Part of a small language model's weights.
Size: width 256, 8 heads of 32, MLP 1024 tanh GELU, vocabulary 4881.
Architecture: LayerNorm before each block, rotary positions, no biases in attention or MLP, attention and MLP in parallel.
Training: 224M tokens, 6846 steps.
Each number is 128 + 32 x the weight over its row's rms, rounded and kept within 0 to 255. Layers, rows and columns count from 0. Numbers have three digits each. The size before them is the row's rms in percent of the matrix's.

# layer 3 MLP down, 256x1024, rms 0.13, rows 218-255, columns 512-639
101:116127127137121175077145084056159118148087133159121129142121141127125113138115117116142145137123103152143179156171121088174150142098124093095106126128088118132100107105126165137064055134121160156088098197137162107178080190149122135094129132110150077105065125116158166200126083150075109169146105132089117135210130093154209167156091227121064116158124112064103127157114119104066132168137
099:112118131101097099125109098108175130155143072104158129168102172128131124135176185171127109157139123097135193092127142083095115095086149101123123109110150123175163114128165179113094089137120125139127175104145171116159156125098144152092105118129157131123121116057070174160085085130126146118109109137134177165140156135105139167099097166145149122126129121178165129158059145152122150135154
100:137140168131141058094081156111136121135146143170108155127102162147126173175094124131142074167115066194100142097123154149107128148108135114121159096123069145166116067140071117109159148106137079154159143163147126126176150106067132172163181194189126094144029146165120097135162109134111100161063091149192112110150161145130110079093134110113136107127125075116155149129125090178108111202046
096:130094082049155101095107109144090139086159123103085164089133170157131114100124038159127118102092122090151123132161135114138133141105128131174139112187159153122107112109130118167124144097162142087135139165112121129206097091218194166107154154104157152090051123135142145121138079071104110151153120115115083144083112138147130117111088105091118092138125144121160115142132161044113097140163
102:073113070123111177165122085120169185154133054137142150171107105107094144162097155154149121153121109134161145136151123140151147151155142186114094058129094131148069119165063125168192067105098114162135191130133125113131165114126154121158109139098152110111115128151139133035152143131062083102124124117161146061140101087125145110144153136145163119104086141171124132099085175171116122107127
096:143152144107192102150171137159176127079115102148137148112100140074092111147088096124161108145151129130108094151128091124175106107111186116077136106124131105113124176145140121107107133129161160171139104148154074131137218083179093139147108114168102181142094084043154136159127089140115104112122122127103144161148098184127108121159129141148095115175157120094147123088138165105123102068097
100:160130075136175161173128080126117112173119122129154102168123087133082099183133158081088186123135088149094151159135140122186138112108129119125109060134100144193130098167060106079074140133134138179157177110070093070110107137158125139138192129154138147132104108136141145164217149054182146144157076141145102176104106154102133130137123159137105107102146119097137109145235171128119144178118
092:147181130152171182156154060135124133120092167102137142177146142130112195138095096176126125147096160134131110116143155131123096102079162099144155117086147178157118175101120085161108163115148081114039173139164181108135111102142114140193147144135144191105090150164183166081169160115158161117133150122144128184072179133119157166140143135121120214073114186104191106157165128182159124166120
102:139153075149152140080146159184119149119112083109110147080129128114190094101158051121187199155114128086069092152145100127126067121152108170140076145135098136082167093126174176150145101175150115141083137111137087098115141187105115164153089112143133156150169131107132120079131169161074175161114119112119094156158111054189088114153066102136055119151160106132166173109096110133153108072121
096:092185062092158105157168149103128060182085122147197145142150141158130120092151125141122113128143168146128061108066103164151127168171123131106108098130141161148125153129096124132128044129165157114152092182195098148107189111143080111183165155079108164135131108090119163184123127195173106121101136109123123149114101118119179118152109102129151196152088159142161113131147132127102138142129
103:159148085105147146106191153110145174161052121087076138109154090100136141188146098202125100110145109137163104113181113131113125164140183085117080133106160101131123176195098129114125175153167106157117097087046151111154107098128121144094170055157051143164137137140119101089100081106120070106081123097111152121163157176123128154143133135097162123169162146136131131132167102170137136202129
103:096119123176165165148089150171103100111130082136117156132111148156134131136127138118089088090138124121130128127106123119060094154158147118196084150135135100129122140071148136105148128182120097094166144178103113142177089118122126164123085128094109115098116114100105111075107184110089110107152200156100168076108181067151120160146129090126119179096154095157125061178166092140161166078149
100:159109161145084108158076154151157091164120134122075162150048133120168112166138209075153092120176111135157154167159100174103160086186102145113123114129118170118112143172139134150196100172101149169143129073109127200106094136090135161072115151153079062168143145130140122136112110072100123156129115131175168132114098110107140162138107117110145202170141170184181155133091120152150097111160
103:113104194070165126158172086123169146072130124172116071137075122137146150145074106160119133148043089084107133119097145078134116126119095126088104136160191179115098135141116176130124124164175118123139208132132099088162116134102166096157134102111145130102149101160157102062162132154171123132154111132115138069124103152122136124079186208115127144117164120119164114135110151090097177076094
102:123133187121143144119142114140133167152127083094082159092117055120160100169156196148080118123091164112094074142097154165136110156143099140095203111124118142075198136205167121143158139108147149127160115135101167094116061138122077134142127133130119126126236076060110104094078121157142178171135132135116162175138149057155153155112079107141210121111135157108084087086113136149103118106161
108:081129132130123198125115158171137178123105143099145112137176134143174150169124133088081085121108182129148105142124130138169098133092153116145136130143117145185097169092114160106109126150080186145089133053126116140127085104140116143188141187096122138141126076106120139113098090150165103145153151096170195056202098125194150097146088126121112151118105094123142119166124170089134106151066
099:239120126070141099123207113125132104115177179139114169150204084099151126086076145112177110152130139143123145123145049115171133123240119150093158074074128160135172161137156138134112038122158150138120105053128117118132105199122113099141109127129142118107097122118139125116111212138160137144171128097149123127072132107164103180125104148132125151077101095119139091184138139160104138110141
097:123118117191090093161142154135127111052105116122174123160135116141081094132107207058167152111122119211137135119094123099149125132180088154139131125170135163182086141105144077110125126154112144255088132093123121165139137114121170134141188079117192094100140142130076158078123085090067117077141102122113077142144107131098131114174106138141120128077147068117089126095160079072144078107137
100:086149112158146156118123205151090117112132158102125094142180099109146112121180128135134084180080116078152081122118156203033152117136152109088071081160102136145149110101122146141165173141158137111212182125131136124093190097140160164151129090106055111164119076112146074126143072132117149102121126129157136090117120107112156102117129128104106121059210147104056175103169098029095161137117
100:159125142094118064072133113169129084095128123096164125133145112087039124112090102164148103144139103090085071111105159161135104136059182189059175180136109165142099106141104071121160142187096093132127130072163106159172122125097107138132107169132055095160123157122102096124114213119124104064169066131102098078160128100124144166128165157125134120075158138112140075126123148170061149128087
100:154187129146133134181120144121115129140125131128127137112114090099100195008127141204079110120104099170066081093136090115156121116123083109117153123150129070089121111121107117120169175085121198165149163163121106073152157154080162142126123103094144124134080141174178197177148124074155146084184118152172182085112090144123118122111124138128107111138119182146189124073133119122154157092139
100:147177168153117156163109093124157183199143135089170120109115124134165120099085168145107139108101091108179104163080130171120088174048147146073125143118154133124116124130174162120102113116120153132149119139134130110136124125115172093107159169110117082143105151112100107149136143193151084154114127140099100116140094134141130108140177187114153141140090135102174107139105094108102129094168
102:146123131116111074163158138194134178148149092141094109155130176082112130136230067156109104128108107095097085162098152164115127102151177100188142090126104097078092124179140135104132109102162112135138079110108124169113081123087120191132065123145201152143173114162034103084126140180150187117121156181174122131155091121108149155129128104053082119129118094127146151140114124101130090100136
103:134096128170086129103127111188103120145151134146130138167133172090128112149128111079134121191096165087154192134171135087099126156089105102111089118086114174143119084113176118094131082173136115149084186166105132127144121109144185078143196110098144149081124130107113104118165165119177083146145123156140124133164153093102163157144116095157113091130138146069094134140108103104117134129107
101:142075159119165134142162183146165155150134129075210150136058047152131122138098085160112120132201158092117181138107140139122127149140172142165098163136152158112092086147105070113108076154106090118158135190210177134097136142067185057156092119154130133148085158125159119068153070114139207123096138098156151094115073066140078092148096157168089113130079167148116201144118117142171190074146
105:110126125144138154143090156142048127128143107107097176135147108150091137095147143084119137110092143079162066141110122140148130152144107123157099187081091083112097147151112156103116105127089089117148128083109115115156123068125150120102115123125103127110113122097096107119117180135152138136098153155093129055101195174126156154096123170159166170144105129147112107139162143123151137114082
100:123100129136122112104157124086116071095162149142139199111130116152141130186090141133092103111184184123121113102154181124162146156213109139155110171077124102120116136136130172148135161160132128163081150154176071194135193078156113095118140134148109187081107117185117142148163144136131148082143101158115123172165149149141136145157089144123105116183076101123120157121129119098086163101148
096:115144166110109155086131110129137132163109152126104156198105149138105174114131167144057160177148103086137142172089205160154142088198140114124137148112087084146156150080107113132145182130109130116142109172110120132135133148111074180164122059146109129147127168178111112118112085122179166139160153165124131103110108090102148101079211136142096196137129137104149152107104094160134130156123
094:105185139153096107171116080123102111136125107102110149148163123149144139135135179124137117132102110118144111135153123134127151103155144112121167151114227159150154171120150103116103097127163073126199086212130115167111125085174118118106159138148090035156096084184127139123153148074163130115091106127124125125139122098112112158159194131124129168101173111120113182155128153111109118125177
099:145167141146076102054153115105114120100175195174132134146157160147148177109130089105161163123091113134162144102129155154120151147135097123186136173141139165129088166110102166102126173108117076132069143099185151120138140130084077132158164209097178090110191175135127100122146134124116132173112114140132152122121139179163134157194165120145077092106139133124106185133142157120128129099147
093:075095097132098157124104125118090133145116148068041116115177113101154185140139102143074136127152114102206072196141174083107167092183080123121136139143088098153135112147117128109098072160129138135145068087109143154213115186094129082077078151104102159108119108130116134150122120143151200192137091069152114097093147151121133125097099164155117097161120129138161137112100102132107153112165
102:146161151097123175104135136114127165115104072205091139092093099093139135147143114118128069176144105099140093075146161170119085170114141172141150113116157157119183146073160103153118083145111135114142172130089118135101071129126084096112164163098112094138141110134151166087136168085167102110183127101131146081118091110104149114082134096121133189112140145129101140118194074120117089147100
097:118081060121117137091137171131187141128124112088173108143132132146105104163128146127140105143183113106152100075156183121152117133097157143085112144133123121118101124133143125171088120146160119179073105150112161124153068176142199163158105108122098140133124101100156104129102089112163118084100168103158107147150083116157140100130049099090131098103121185115104163179135174146070103138154
100:165087127111127151131110167158106126121116151112088151175103114133119054126142166108074140077127154136141130133169089128186129152156146115101134070122125152134160149148116115127138119163169075133156101086141159162145156163146136087127132091182146155161134138121123110131082094167142079110106133126072120077178194076139113169114158118111142109186071112058133079143129179156165153151133
097:076203125110106136132111145142150084165144140180149122133119147141141135160110150112123169110160140163202090066135109190103135176118144211118121099139097110157149039141154132123129049163208176073183080098121097156185144131119148143082196103148101168097155156105108128096127132120120084136146100114147132140167174106139127160093146140118156102165125103143185148164074166081119147156134
098:124198117073104130116148162171110116169107110130132124150149051128125158110120092141125122099115089118136102131126098060183100163133127154215142144181119162154180171088090099171133148128167123119138113144057205156092140114145172154146117137123149113146151193132079111143174158169179113104161092117119142129094104134133075163135166169101162080159167115110123172098100182106121136099087
094:149135110125131196109068138127095200096144142168098169089092122104083106153115104120141125131095126133162098056132138100086096082117150184117173147119172152084179165133167098128121115090156080129130142180149115153136110199110151119026126159097125082112092129126143079127168131124110149101141136105134129113072159113147108147059118135144152169130137101169174107136068136156091144089134
097:098172089151134158094174125082131131193126148136183173182159110136147106109158088137112130084134111148185101078180110187122140133128114119135141066088095123131079145159168192203102106140075140091136120099142133123103157165071172148140105120149142159171147103106165104142148145139123084177085139101139111123136134223129126154195064133156106121156130128156087089106096120142160114145160